config = dict(
    n_kv_head=8,
    vocab_size=8192,
    positions='rope',
    rope_fraction=1.0,
    attn_scale=0.177,
    parallel_block=False,
    extras=['capped logits'],
    init_std_qkv=0.0154,
    init_std_up=0.0154,
    optimizer='muon_variant',
    doc_mask=True,
)
Each number is 128 + 24 x the weight over its row's rms, rounded and kept within 0 to 255. Layers, rows and columns count from 0. Numbers have three digits each. The size before them is the row's rms in percent of the matrix's.

# down: layer 4 MLP down (transposed), 1344x512, rms 0.0782, rows 31-65, columns 0-127
# gate: layer 4 MLP gate, 1344x512, rms 0.0511, rows 32-66, columns 0-127
# up: layer 4 MLP up, 1344x512, rms 0.0519, rows 32-66, columns 0-127
down31 094:093112108095124138134087124128124093174129074143125129115114110147119087096151134107119135091158143150131149159169120100112114133110137085140126110119146123120088164127140131119096155132125139118140143136115171135098132124123136098103128116132137147143137113171151163142124117079107140158166119111128151157096137117099135106125127154182134096125086138091119156129136122148116100123131
gate32 104:103143165105137119151164144155136121176111081135116144125161129145104166089127106109111134115141118140120110128112139113136129145124180121128124138105111123105101144155127147150147099070129146127119120077127117146090112120079085166141115076117135142132128116092147128131153169110162106106140165136139121128122136141118129123132102193167115142111144130145113119122137147140126142141152
up32 101:085124059150158152126112149156090155137126119137123095135124124098127101108141089114149092102109130144122094144121103116134098136163191149122088103086144128124106126119114106125128133127115136137137138110121161168142071079106135103144110106141124099134144130100122146135085179181121132132107203133125072094126113119133151114087137119126090103141155149153129113105107111127148155122138
down32 100:138150164161130101134123102146122145116114095115089117136103140109097133137106101131119137128189176183133132141127117117150145138144129120180102146123111106124125139109122102148133114160105115132158119155144129144142133159156155156145150143174141120137149125172133109171118120152152110149137115110129166132097102112141141121129106108124130169114122159144125137128142117137130134203141
gate33 100:109171146151106136137146125158139124091131145088130143115105129117129149129180150113115198126118127092106123147136091147065098121145122149110099176134124109113153134088168141109053086105168135111070109129118119105126130105160131127130137117123123107127180118091106107155151111127102111117119144100110144116140129116106135145153120173132129131065119129074156168148158128123106106155071
up33 099:137121167112131061109137131089121125119095104170144141168132134128116106106139130109126123156164158183112098102150141146131095119111128124143143083170121132130133121108175184158145120152138158124134111149103124169122118129118092132119142133135149123127112125112111145067132114142154139155133173173098195154134100138134138109148128134098149195119096120152134158116077123115113150147146
down33 100:163120136126099112114111128105103157162130141115164151119116133112111132112123158112151099149167172128165104125179089141116129168134110137117144124155134127098153114135117097120146168152129155121104120126105087151121085128139157173095107117122098145118121132154103131065154129173136110142172147121113163147152116162112114170092130128123118108116122091124133142122127135122169119116160
gate34 102:124089128135147129148113127144125103107108118173110123128090157114121113123109130124116168103131128161175154110172130104150138125099122138129132161102139122117162116087138115149139166110095145134124145120085098128097139099124130127118129105175097079071113104150116136110114142174091096146171161100101133120160122128148143138104125160147072119130089096141153137143111127102126091132115
up34 102:137156110160110131104175118157121103138101149114124161114107136128106111140081108095050122149077100139127160136163086100119154134181122149150143164137152124121087138162108119128129146134157149118136142092094183125107092109135117114140138155139136139145119088102145063089126111087111163118173155139113137095106133112146124134158071148161133137171115179123132128135138115136142154119118
down34 099:074153165146069128131123115118152093115139147155136098133151159085113129121134120128108152092112118141166097171157140109127120111124158143131128128125110104126128130152134117123125173129122119119114166117118150095112085182106144112130177123109126151157113132126133108108146112152115127124066112135153135124114146120104107144179120085135098110087066113103080092117120141123145103114129
gate35 101:168117149146110136129109115161132133156132138114152094124139125193129108145127146121115161104148128141161103128114171152137111128130135118068159110118100132124151172085148110110130122146130135211134132165143099151127152122099121155128098105150127110097103124110149104170129131108149155175121117122124112135133152165128157137158111176133145175118160120121129112083111163105133061159118
up35 101:177156160113109156137090152146173125124148110099108142073124115153139136138128115145164162123164114128142158067108133121129119126138114070080125094089135130139161144121119129145154097110128159163126162190137081099124128138119141183141123116119132130136139100124116114150133139152132161154128111122144077144133166136168127133181106111137149081147116117077112118112119095145150075129097
down35 102:152156128120084166124090133119119174120154125146130063087140108167116100149123146123104137160178133109148140081121173113132107135133132103097151080157098121057091152139133085114126127107127150114128144113114121094135127098155120146130164112117102129117126141144117118126137138147097080137124135130079122156161198131132089139136121099192180097121132158084140131086126141141097117141113
gate36 096:158155129148095158124110126108104175118116096152146164077080126153117132126127128109110116127141124139165095101114113116114123133167144109189158133106146116129109140075127094131131105084131148088135155108072139179121094162152124137134128151115141157127080087112120133135108126177138105137123133116183107173141123108119072121158136138126145172084091147154135145115114116127092148144085
up36 099:158155106115163116122120102112160137132126142107130126143121143109144135146153114175081154149071089102107095167145127144120114108089109111084127154138150146155165151124156131106181082133100176130135131133131124134139120130138143118126097122145112134112165088108165144103134112113117142093194119115083149139136126118134092175079114125122146163144195091118117119097130146103179167131097
down36 098:137161107136166106141078111120092146135128119143132123123137105133123121144130144126131110085115101084148144106089104146178121114124118150182130111163125130091172129136090144117159125120103104113104165138152091102113141137155140144105110140107118148149092144118145129165106128095127076146124127128140116119131111151137160136123166171082156118126140130131157151117064156137128117136152
gate37 103:136145170146148177162082142121113108120110128079155134134089123112175103116149124120138117099119122106133170102141149101118184121117130138140175129127164151135121110125121155140094128172126093120147157148072115155145160138129103084120114121114115121125144128117111102138126123120153106157078133164106120165170134106151162127091113105177105133119158131166111138129103169142174111136117
up37 102:101128120116087138170145129118149138117135122088113146116119099107085123128154146113093111142098154149092143116145152090104144108150145155134160110119130128152114111095145143122087122149179102147155145105129107145164135060119115135097099140109157104157106095081138128124125178110126114166119121145133118100134197151155130146127093116116113140150133131151114127146156145137104141141140
down37 103:126133140141141110134109117085152152114114142159132095138123118146138111095123132138134098140183107097096156148114141130134149162134163136151125128145104090131117112123128128108110121131112116155169160123112103129141142137126090153102112104167134156127128138082140135151134137136160146147118167115126118146147116118154131116136116128101140113122171155146091089142152137131148123077159
gate38 099:071105118135105140114133111131096114139170173168108122105158127084119140127080137130156141117117113110114128160152142100100135148126131108106138122129157140163151128133143109108169190118124124126112118126109116142145153095105098175146124151144147140094116107152164151126077115127087133120167133124128052123132100126123143130116117138080116105156114101107112152130108111136118117128102
up38 099:106151134136156133134146166106134138112119122110135144156111159107086111113128100141164118167118092091108138088095100160135093115103146114138148135130104141161113153133102163191137096168132115106139168112114136120126096120138113156163133117108097127144145124142089105120153169117133122107114093090163147138143088110119094101129102088101106125125120145120153109135111119140147172127141
down38 099:146166115180140121140117092145078177147158124141160148125101096098105133105132124111127080148118183156121142147115133137138117140127111126166176143101099161137148118131144153148127164171156110120111112145134125123102141131112100146134133131114115124148153106110125078142159094140107147130121152140131110136153147118121137121115105122148141155150145127138132131119095161143127096136144
gate39 095:115096105155125151105107133110111138114144138148131117170131107129123090147073139111153138115124123092149115129139166152139149120124101152123132106106150176146143121123129150142131167152120146184135110132168163115111139123096113167151170123129160132146146143122157124148229137144090149095139148181136120139146117162119084100144166105136119126162140122115117155160179117127115183098155
up39 097:106121126141122126104153118109116192137096130137128130163126144157135088157103112130158175109155075103122118113114181148111137168125112141136155119135100146115132142120086131154143179154136095146101092170163154122128122165112114141118122136146130172192181144135098106132205069171113150137121109085151132130146100135119092127128146143158119099145094138115132110182151151103143148072080
down39 093:122128113134117117107114114136125137117116099123142112118160092136151117135138120145055148169123120128104160123142133121091142112092119137106133110125143140083162159115117113127091148135097070128116097152148090137116163164097127135135120101075135159116154142153155116151167131101065102129172119150087099178137133144118123079119150082086122164127120117104108125114169125125138165123140
gate40 101:153107106164128139145085101138140113081092116167119104104153103164129127122144115126118136129112146148135095142145155143118140137122135083131118094115146120148100092103119138123132160146135152119140119098121152107181139129101083120107137146106125155091072150107112150156116152131099141138148081182155104151096110167130110170116138141134119114100162088095162153116105168092128136144126
up40 104:108112137095119115153132107134160152147167136136094094111097115117112113117112103109102101164066084087101171137125144123107118139125140117117117125101119146138122122092113145153135094142115118112129126118128111126091137087195124134165148096115119137125143129109120128145109129139124132083104153108176131126124127164159174124152113110113112168111106154084107140105138145098129131143139
down40 102:085113156137118155164130122135112093114158102115124154114165136081091131135088114122141102089101128132153114126149122118109120112115147124134110099160113134155116148185109111119109152142164126108098114116097141158113126119148127181128129143081092104152133132130116164088116102129096139107168167116137147165135111122119102076090155113093131101138091158120133120156162132108116130195118
gate41 101:166120172173173133155166101121140100126148074127153112113147125146160131127124155140139144136182105172138140122123106118105099130114102138163111153134145112105118144127156086188141151123138103158124160150128121131126117106131138131129179174146136075113149166112114144129172140157089087132124117161142098157098097087117107107139081124131124140116152117124144112122108149114105105111129
up41 101:110138104115132118134145095113142101101136106081083116083122141146100166138102163156156123152173139132116140142146147140111143107178101116123106115156140085117168142152147104151149172077116134054150107130131104075105109190137149131102120119105148121143082134118122156126126116104173140154139111150145102153158119147155099158132135154156101119115105122161195126159146072111161175175125
down41 103:136127099191103138150129145118156138135149125096125138110150135110163128140140135170129130139098161171120144151107125162132152108121120114129079156172110096092113139174167107175089107086127136151132146133110140117128115191141115111117144155078122121131102103099073135165117113166121147131126127117123118113115150156159116121147123122118143162141103128090142160112100097125124133136088
gate42 103:113156136145141127130155163170085153097114151119143128130061112134127094103102157109145119133116111098102124173133095142076155171093163115121142121122127122120108114137138135082125150110111103142123117105134113140124113116113115142154129132152148112097097123142129145153150139109158201180141140102131151142096125137147157095155101119137113139159098080156156135136151073124112108107126
up42 101:121109123138124137139096118149096102114130092126140149091106134062132142170100128100118137150135117103130111086129122141129118172104128095131161092119179097115147097115121127111111132127105141141140093170147110113112118133144125118107131127168152145133133126179117115141135126135122167106149119106095148157144144113130144094145119101130133158125188158107148127090135132095126118124165
down42 102:109169132124131107141087133152128109130106120117176096118086148102103111140107130137087160128137099150125122135119197144097175113158113077136183131140109135124136126106130118117183115125119124109143096098118140119143093116105136151088126140088125119106121133124118114119183125111111139109129140123159133155142135112070149136081138098138114106116062145128100128085160127125142130164114
gate43 099:137118096126170169133146099160104104140147112174134141146149151176134167135129123108154127116170112133135113162133161090146161185114160100172158119116096140137126135145150135132133136146155109130124135141155120101159124125142085123091112122117167106128172105127096076107144063107124142143117134078103139105139135153152108174150115129133117165148112141110124108133146117135131130120132
up43 101:148102116138111113124118138123141111118114117129113112105111110124140127122103116126116132129113127109097121129097131133100115114122131157129121063131100138104134141113157165160147160088111118121101096111138193144095113126176143145133129114112118108176151136122112109123125118149104168105179103182159135081147133153140145143109139126104135083155135166141194126096107143111110167132153
down43 100:139121130111139111126115126126133138182170146120162093130137092118139125105125131120147136129131087112129108105114114145086108162115108136141109075120139160132092098105099130134140124118141106146111112101129156144102118120154064119100123161118149153197123162103139157123138111153104137131102099138144096125127143134111186149103140126108112107138093159091096142133106196139114151176119
gate44 098:164116091138112124097108153116129130095115141098116165122112144121125152136100099133116127090118125133120162189134117092165117157143150141104114140121087117150101120118079130102155125116142120174148116096135136142121115148138124116065118126117086152170122144123135145181161139153153063121142127138127110154107123131100162104137124145116145070100129101150129085150108130106117136179116
up44 094:105161169155171160159135111169133176109125105161139092145132124115161117147109210089132121125126104134115146096123137144108137146115100161184123090183102087170129144119149108151123127170128120099095126133126161151160146134147128178114127087109095106121104146100137132102120158107164121185150124168141146116185135133123107129121116108150077073130179108134139149113144160116114090107096
down44 095:143159094151136125163176191137131141141159103115120117141105055138104124134127160106119107123161162125101115128131103173113159078171100094149103108129131090123134139121135128142147097126089129109103123151112119108096119124137091183156121103133139109136137124075114136113105150103100128163126162118107135113117175143120139090075106096144088136169133106122130126109137131086102132110140
gate45 100:165180122147168120168119141129125118149056127133088107097155110128112149134093081139126173123113140142119161143114166114126143114149090151146138136132154122135118116115122158181117114098116110183142114129146171153134092134104106120105115162164111128122128164134121142097125148114133137110115099139105144062124099113166148166144128122128132097123143103159131145116127139112189127146157
up45 102:134135161143114128098109095145118151075134146184107124106085092136116126130135127144154117117116124125137130153129109121118132159121133127116171106124094122146108134138140130122143139102089109105136194133165121131167103104091072123147106116119099121122091141153134106162087105087127131148111124139150127091134150131124171174136108138149162124156147108152118133092093113104115135130119
down45 102:146145101152145174111145202093132106180099157147142141097139142142094092153155145152105170104157142125143132095162096171128134121098149146093137126141141061138120124127145088090085125119113151141112109143070106111147138155095146092159105111105121141143130099135092122115087098170125104163139105141082145131120156108091123130140105166087129113153162136150141156101082172136130138105116
gate46 103:147123141138120130151122119122153122149136157095126106132150122129136093096116125144087106109105128115170131097108167189116086089145129139119157116085120119130124128107119142163140173108149057166158145150103118111158090164126129120147111104169159086108126101117137122111103089130112154136144156098114107110152123111174125129108113144141121150139123118146080150079076171146092106099163
up46 105:150129128147124161129111130081120088145111151161156153121175153141124138117122128148115123143133137122125109113154080133155116133139106084147111099135084132119167081149118103110126135117108111113094096156159151120123143142195117126116134110120176146116127162130139113084144113089083116146114164116117136138127129136134110138163102154072114116145110125105157145141084101083126163137110
down46 102:120085123131076112133105119116122125120169146132125132106099108145113131172115168141171094134115169122138111082145156139143072119096107133110102142130098086119128173110139085126120093113124109082117101103124107142129119110124122144104147128108109108135119121084117122103131091153074099112111120117196170175127122120158166138164099114151135172143127121147141109109159134126126213123112
gate47 098:125134112130178165165119118141125103107125139128128120092103119137153158157144170141084108088126138100080158115125137151101141135115136119154138144113122159115150119133152164125109124133143119130132113029173149114087163117119102134140121121120120124111132073135112119112097136143136113155123098130099136132090137150120155118119129116143142154107123131111142126111094118132147141150146
up47 101:121074137170096116182086109103125137122108115107111101134170088130105122160113128123165091156157169089151112153124156152151155130135115126164135118143147128160109149119084147102117145103117086127099122153135127120169096155097106138106166098097082141146146153114166119077137087140122143093151134106135119193108066097137120098128128132162120127128140121090107075117084165105127132081132
down47 096:117110122138127151142068099130096103110156083109146105138107151144117110159126107141151154116137114107147155140127149105122134088155129086113111168116100104119102161075120141165117131133120115124106140182105103118118107095088135114140120101118182140144098153146158149160139133148131133144104115114146161102119131197116132136093134132137122155126095165135130090154156141170109142138115
gate48 104:161094118153120131126146136147105095152144086132144134129116071134106134112117152140089149131139146137134152146113118105128088142129108133112115171088137087113110138170127120142115131077137159136187112160111140130185143096192175148128114145123117137102137142079166113119161146126148068118135149097140147138122159162171103113105118105183139126126135124144154107135098126128145080104117
up48 104:096137174163119141168104096151138150150151156174086149181140176167120088098128159141134153115089148133127159113112138145130099141110135109160172153134123136151136121158143119126088147106097108132134162114132112173161150089121128175153100121130116112140118133140149121156156144080129122116158093099111132098145105107165103104165141143121146139124120132144133128123150122145129108086140
down48 104:083141154135119157137128125118125159187106150141121153134099168122120187115112148147175117166145157152161123105124122137120137161181154157157151142108118143157131137173122158114107098136126097155111139148117134109123167146112144110118110165108170156078110148188156121123116081113114142108079107104121136122149147160163188114124130164082158145140142168128099119122171144108142086074164
gate49 096:137124124121131119141146145143165097117139126113123158128112156145093122144169125109101125148161115125113207155140123151145125184114126129152130133056116192131140131122151123107124156120140122110134144066124153151060129131100098157066089129163150112096146094146167152102129117105152096124121122106113121101132142138123160152132159142122157139121125115092090125100115126153157112114089
up49 095:114144115137169094172137179150148128130139122076140129137092156082106154152188168092129138154150131100111156143098136130158127179156123137135148161099106123169087132153110153106123113136122128150116105102098129144058161148106133126131119122130121118114137083153141111093121089125141123108150124132157091057152139135130147164120152140135171147126100122043127137112126137125120120141097
down49 098:068140155132151113119149126155150074114119132159138121130125117136139151165162153108125096134133179123112127116119118145105155164115090139156090153104087140144093128131163057134155093145103132122153123096076126154085141114110154116159114068153138121095109120154175123139135082097133133128133112136121201141143178105133131083117156136085161129172097101108108124109118124159121133121124
gate50 101:174119141091137124145116112126160111116132116111116137099156150130157145124142171119110089108107144163152103163158170140121122088127138161132107131128104126115090159151129137133175201127113111153111168157146126131150163127147162129136137068152112150181152105171124075119111143112114113168130109190140107095127109147121122137120106142119133140130112115153111139143144126111124102127094
up50 104:118163126146108165134110170125140102103158130129110142149113087121104129149124103105154125154125088127129133121142121114188108124104139095161089137138148138151116126127154103157109135126140136165105172158160179093148099075164114155137136192127099106154123120155107139150121115096158127139142149130161147143142109100111148131125113098119138112150120140130126119124137149161115114139122
down50 101:130120140122147126134145140113097161157167111132159158148108154129105180107176111086092142150125117072138121112043112177148104168110151129126107151107154108110126152151126141128145109121148117081148120111125127128133124125112159136140094096077142148118175146158095131106055152087120183118146134110142119107119108126120122125082117124116147075147146077159114096149122081144141124131112
gate51 097:125121165155128126208106098130100109139140109127116086095128074151129116094187142139149129116086140121119112152157120147133119146130190113119142125172194135121115139134092063113159174117115110150136142103127149143180132097156146135137108139118120105148126132090122119135097115132109122139099157145103156150119150106129150129177113168089136149119105160169115143118142116118117120139168
up51 099:127112115132071104093134132162171165118102161207110140152135150140144128125145119128102130159111073155110142132111161110125130117094095128135133134124107132125154163132142163152070099121131136143159082135153152151079129139134129143131127144113143124141134126172106107170107099158139114128105167124162089140165098124119132126089134076120130138137129115130101079122120138137147111123132
down51 098:112123128126121136153124055143168138158139089117133148121128136116123114133112116140163122124140155146146141107179156116129138137115180158170173120145151111121118137123124175158149114071131157135120123127145111091146126124113141135155100081155138098088146142116131168103129122159131112132099097097142118146144126092098125130147147139135152173145122142132134135145092188122135112106114
gate52 106:138115154136080160137139110152128128121123132116130102096112118140139130161103119104138170094115104123136108158134118087166135109171141128118118159127132165167142126108099150113174102122149082124086120130085104111127120152122124160127123143125167084119137129121171102106146138143145106124104097085167173122154102130122113147094141157093140116143146141132172144124111182159142106123081
up52 101:142118166059147136130136126138091114114114120143159121100132145131140155127170099107188097106122126131108100149107143120131112110119149140131137114100109158123147118107134138164129117125161116153087156173083138111079112146112127128160160161103118077101123143100152127109150123166146117153100074145099140145125112126128160161158151138122130137163108175108099139116135167118130152140101
down52 101:108135070143138141108129117119100141125174187104154085096134149091081091110093132107113132160067120108133146151128122131137147134129112120139164138121078110119095082122145103098129083135094176162156133155146164109136152128119136118104128100092148138159141127100143126092102137143120143095106166138163125125116106132168144106104140129123170143112128097154171098095095123115140140121144
gate53 102:127142113183122156119135131092139103131103126111084102160136118155141134156144169128117102113142115170107168128112139145139143130128178146102143115146150134122171109159113136109166095141155108151130131136129134157152113127133089156125170124136124134133128124148149107147144139137123129168166115109109161135158145164103104106167137166165078163132145095095155165134147117121132127129161
up53 100:130092145127138131146121115116093154087154136102109092140110155087121146098125126135131160098110130149125122090170141132100091088096175119139138166140114114110177128123125105133157112075128182116125151176119135134113166125139154132143170117110165098119108147147129161083130147143074120120169132177121127093130117152119118117154149121155102119141148142146156076125104097164138093084160
down53 100:121185139100143156163124151175149108142126103110144148139118145088130133108138129130153170166170147139168112128166154143146110099092142141137161122147159116169092150114128135150145077125136096116127180104132117126144100098155155145058120117121107139161113154094092137139074120100166142116103107122150124094134165100154142146113132136117127129160102107177141084146125078153093115112075
gate54 099:107104114126075115099113156131139099135124133147154131130165081090144135113112097142091142141100094155140084128186143162163154144118123180162149155115155136118116150148086133117118071144132160098113139102124180122116098176125103100118079152101144156140123108118125139152117146130091127116128148100163122150111084119103126129067139176138177151112116145075129143075094146128125142141106
up54 096:112117155121109140136089099149113103123070127120119135113085115157173161149096104150105112131136134114089121134094146097123105082146107164101077106099167119102180154113111135128155118124114093099166124128103081112141133173148110127151130153160109131177124160153113119154085141131135135109091096114105138106122100117136137110125112079114122130096114147139144139159124165098098088131130
down54 099:129122110104086160102172173120128115113128105150123129149179117104114163060111119168142141130166142182168119145101128169160156136150130105118156161133136134127117130131139120191122085151150174114169098104106128155132096135116171126143085118097120104091155154144160165155131176114138100155141129118133135143124152094134099116095145122128149179121131114132151102126101154067122127123096
gate55 096:117145133118093126138136074135099177103134116109129088126132161114161138106130124118109139127113119129127163156143139137116115126126120130066136124099145153160145122139108076116106148147158140122135090134120129143114130124143136136096105152137124111139120130128113156129185157118117124130168140092111130160106125149083114170114163172122123128138110117170130157129116111109091117101129
up55 099:146158118082095144154131083141116108158077129133115108123131171106117114148137124104110124144113099134104156125158144124101134127118167148100150159138119141135151126141136122104113185133148146105138051132106136107115160105137089138122087149124131126138102130125133122119172136087075145150158126108091137166076124113084124159111163156124128081107109076154111167152104161095095157126144
down55 099:121145142093119155125143100160127142125117110121128117126141157114144113105142116105135168105110066116145116106126171163116126164129117138133117124159083143180144115122111124143116098145180138160125127121157119113119142144176129130114128097128161121154103129097168105102173113168080081124125154112107141159085107139124141155129113151130091146123111102103117165127131160117118154132111
gate56 099:127114119128161152133123151141120127126103132125178132102133102103111117130130122079139091141121125148123141123114146143149161161140127086146143123105103135139106061107152116121185088097168129125139178107096145133112090157131091177154165098130150131083099099093135172117121116093126152117099156123149152123131151132110151177101133141136134078116093152160175119104106114111125109089150
up56 098:146136169137136095103087103093110100136092142104103112144139108111207127147138116142148108099113121128117151120130119137123139123144137153115124128122170128127083127103140119137158112096144127095119127146115133120140075118142133129106114116146125129082130133144146160135161160190135141106137151102120096139100110100143093190154106149105128121158149106124077122125079108172143101130107
down56 098:174162127107131147133101123147153091089121134119133126092175140121117117101120100155077154124137128101155113131137121150109137101107137114095109165124136110084160126109128137168125144114163115136117069114141116119124139176121084121082140101154140149083168128122078149099116132141177117101131173091092138105136104082139125175125091183125143166137130137122097085108127117134115121175129
gate57 105:109122159147112124130165155148142155110152147105147115087156084147126105146149140121065109137124147123146127095133097128139158092124130094168075158101111119147125124112126134135153143108109188129109107182129112108114127126111138118125115165097158166121111131131091113122099161138115112100137080116083110116123065105117114155096118129147124078096114115113149127141111131144111081127138
up57 099:128135096120104125142086158166148134102160144080105086122121116101138080130118094085110113134188082119160073132085131111152169121120115136122123148141127135156158153090087178137157163141075153166168155146154117156099119137152110132107152161123130124095093117121167115131118140108098119134115157116136134131133107081103102118097169127132106132113128155106121101083105139107154085144107
down57 105:109126130145158142148120146122150128160121144112155109096120085064104127107130154120103167130138141128138146087060127183138153136113088124119103127132120114126178176108128152105147104149093142155165116145122108124127166140161102153103102110157125122126099139151121110126098135083140116157138124103088149161151091089108155134112098170103112138170138156113153142109104114167128078156171
gate58 101:087155115119122088112164181122145098134137073191134143090139177120141133115142121125121124135089119116143111147130151153092149101118105108165111158132152123109102149117141140126101131105119140135134156105115149093153150163151139153130149109142117164141114111148123102139138121138146135108113161163141143161134138148153146142134124111145112119154139118123139131119101124146118094134167
up58 103:155113091172133113159135140124110138129167116173116091144145143109136142122150086148121065137091159097109131118157137168128115086104133128120133165118127117149131151130163132113115140104103129127142131134111117132119142121145156148112081138099107090152116108088137125135147108126164113119103124120136137175102152157166107150146143152137146134162129129127141082088155084125136160100116
down58 102:150129112163121129076098136112120091166119105154128143068156158143133132124127140117134078126136136117160102149121141139132086115106125130100138144085146108141122147141134152080123125122103139118100133120125133141133127137125105159160078089133148115109125148069152102204129138134164101124120142134131101143147137137120074133135134128155156159150124140105144152134136131126172138094136
gate59 102:174156153129098098126157117119137149113129107145112134171094121123139133124108105159154099161144171138164120121161177110140145124117093110161127107137146127092115154106130106136106133108102082114154148123146106149098144134186099083119108162099136123073149073147185123094101103135107148128109134137120110154111159143145113146112130112135114151120121151101130140150107116119126153119128
up59 093:091115119059148125138152115166123160095135135101161120083135114154098128152142090125092145112137168113108145147121126139150103145155137135133126118141089146098099101115145123101118091135168096136125141096101141146135163109115095163118116150114116109139114174117117131147111112088150140098086126149156079134116136094124102144151107118129122078131138122159116137130105144150126121140119
down59 100:096151157095120090116136152150163125128084179127122163131135118125135106106158135098119161119125135113132143109140102138156099164124111121111150154108144172164158093141113153113180100130124090117137113118119091136167150126138094131118087136116139081141123166085110099168143130132130123091130151120127119129100137120109107132092154155112114140135117100150146107126118123180132113134167
gate60 100:079101103117162157136177091152139181110118142164115136129107148125127129120152118112092172136116108115107116104125100132132150099163144170161151129160118144133101149089142158159151118138129141137131102110185103123129176095141125146130131129083142100109099162147170133144173131114129109146132173162136158146138132128113112138131137164085147127107105124140162154118131145101132126115101
up60 103:169123107128141100148096117103111178113148106109162096147136144153126113087122105129115126116080130160132133144157111153147110112089116128142128131125149140151118112139139156121105178121118154111130146131140114145127085101138145146187134148116139131099129164135138104087086121149139087071110098142105109132164101162136117142132134079099106114178136124150134149146118139110099146121104
down60 103:107117118149125121116097105103118148125139146141144110114131160164093109109162140133132130092134125101122134119123125115132118102108127095124166112132130092155121141150094141110152097145107119114127139159056149113118202116110119137098130100143154118121146172144093133137158144140150102161109156115100089111086101149110088134090151100138150100090142131129111119106139169130099138098159
gate61 099:126137127137157151111130144110116115126133082154157135163130101136173137135121077143118092109113108132089107141125149124118189076126120186108114160113106106133092098123173146193104133154101111123127141126128094143144123070126102108116098099137140134104125124127167114088163128102122139137116117128112163147099139134147141162139145136138126141117119107063133137148159119126121103126098
up61 100:135158130086105140118096119158115159116131194108162129128143118141133135132161106143147142118136132139154146130119109148173122122135121111154124115151145139089143146159145142137142118090118120105112147119140106144153114114116124157120147150151121121134135134116085096139104137154122147111148152094136132109144142124118122124130106143069106109149137117100151130110117132149140163108143
down61 098:129115107139085133109134087114124104171142165136104118132132106134084139138141131090141144104112091153145181102128140125146105118137126125120130159138151190114127130134166091129099092148142098132141133117116130114136124135086145125120145136132118122160094120146125079169115148148145149147119168089110103078127133133081132111155103134087139154153131087092136140100070161133194131126149
gate62 095:119125148149145096131112110160142124123164073150143143154149137138129160125146143152153101177110164129174131116130130124138168110151162145141131155123130135141140145103111187113163086156118111135160157127145120189122138196139146111119163151125162156142145097088084125102111132116077120103122132144126136088105119127146142148111150106177143131102138121149102135144140101064131115136149
up62 099:123142088176152131123134172110128156126121086169132117121091133097101117137185126098124142160122129087142141134111086170113146124149160122152129129175070126188159124122112114080140106119152074105173160112146140134129135106140114157150080124160149119127166118140109123124127132112147096161120169114147134136118147104131113113082116127110115134106109100120106151086141117130137128124143
down62 100:089134137141117104127152128099103144115112092131131118142126154138069121114113134104127111123174085189135125123123101145131143149088091144138134108103118077145107128134157130101135102133110121115093176114123162156131180110144082093140160147131099121118129158132067136086152138131141104148146093108094141150105150114128161101136114127111147161113113157155178130109147120106139138133123
gate63 102:142109119139129140157143129105072090111154165134140123098148129098150147123156148134155135156103137136112105168138134141121065115136092101128167077160094120123114103075149151114153097101113167098170107107090145137093121162107120154127155107140122137093146132123168089143122119144124163133101108111173123085111112117114133152147124153076140151101174120090138110135137125144167129110137
up63 103:147121114086136101142096139117129100123120092157106147185130120150129090120127110157077170131112115127161117119123152134163107112137114131130140118126126146161173096106152142160109139119147154120159081116122098090087095132150105141152144089156122129123118166140102099127111115069077116125177106131139120136116109107133119127125108130191142136111129159106126133125111144149139105140161
down63 100:112110145129127181090145178131154116142144103125119139161118129124110154143151125118067119128138127100097094132170140108114142112152125105116125125168105103171121144143154102165153171102141136091174120126137112128114093106117149130131154115194136129137129121099126104119100118092161099110104121108135095094117136102134119163133110131132116117132138121146121140135138145163095117090117
gate64 101:159130143113131149122109140113098136102118130134097125089111133113132133111122145115131180120135168152122137101104131124164144109149159114133115129145155123121132174158105116087121101111128137158094145094121132097125087139074126146134106168134141140115152154108136129144110107165131132160128087115118154139139107117111113197127072127118081131127098134121148122141147150150143126150053
up64 105:099118138141135124133103121141168131098139146115177114125109124105128138127139122148147098110102073116152106165117162129118100209099114132135102127115138119124133093164135118121135126119131110158158133141159138122168133104122145108130146114121125120202095084148121095135125211125132137132121169102117132103134131142095123088120118130110165134123142117130127152121129141112100102152171
down64 103:090125161118152105162115156123118148151131128145145121121143116100128114126132142158147101099093097129119110144112146103099139110111074109183121088137142149142133157174111062159109093120119135127136131137114153115115150142156126134101145139104105135126114120135156128120135141121131114092126134113128094165124149146119150109119142084167134119125107152125089157107146113087138119155118
gate65 107:146099098108137123130119119137110146134089142096168117142105172152123146117088112126147149101141117125184142125134113164155163153159120167142097083153178105128132114167136132153118126110138127120117140154118119151129117129119094139115126172095084145143104099152159141112093139122133117171134081138130119140106132111128134109095127161126174117136114109107132158158096173132125155172096
up65 102:099104150105149113108115135140080103075139147134109146128167127130082145134125175145114082118195127164135156138165164138122117175144134065109099149141084162159119150102147127176124133126144150108108133103127084115148118109101126138142102111150167131172127141134132174101120120139113138122145187137116185107124119164092157125152076142114126137121130127112152129136158134161129101104192
down65 102:120156130098163068097161154099086138115147147139090158127147145124104122141093141141201058141157131166151087142154106124123148167130139082147135145107104137163175154144130134106085106138125100113182097128117115151107138128117148104105145108136098108096119138123150124175112106113091167149102146167116141116132151138103116148103111124132124113105116154142154128120129146134139083162132
gate66 101:130121132183118140120157093076146119091119125136141130137105126125101132157143184127107151138120073123133147135118147165130117127133120158139140113094119130184152137165115069108127143102101121092159106133101101129109147132098111125117099170128117111138125148102124102118112123134165131092140093125111118162094115187118140128166111108137096118105067090117086181118144152135128116132143
up66 103:102173106110128130130082111143130105135101131086122191107119155164112164108130097134088148098116106124115102104137109125153118169074132143114141118171088184101088121125098167143147132137125123125124168147146098140136128141152098119091111115139137133127143109115127142168109095140098169150113151082140131120151125123130107077116135102126121131121089120170121121198130087106126143121116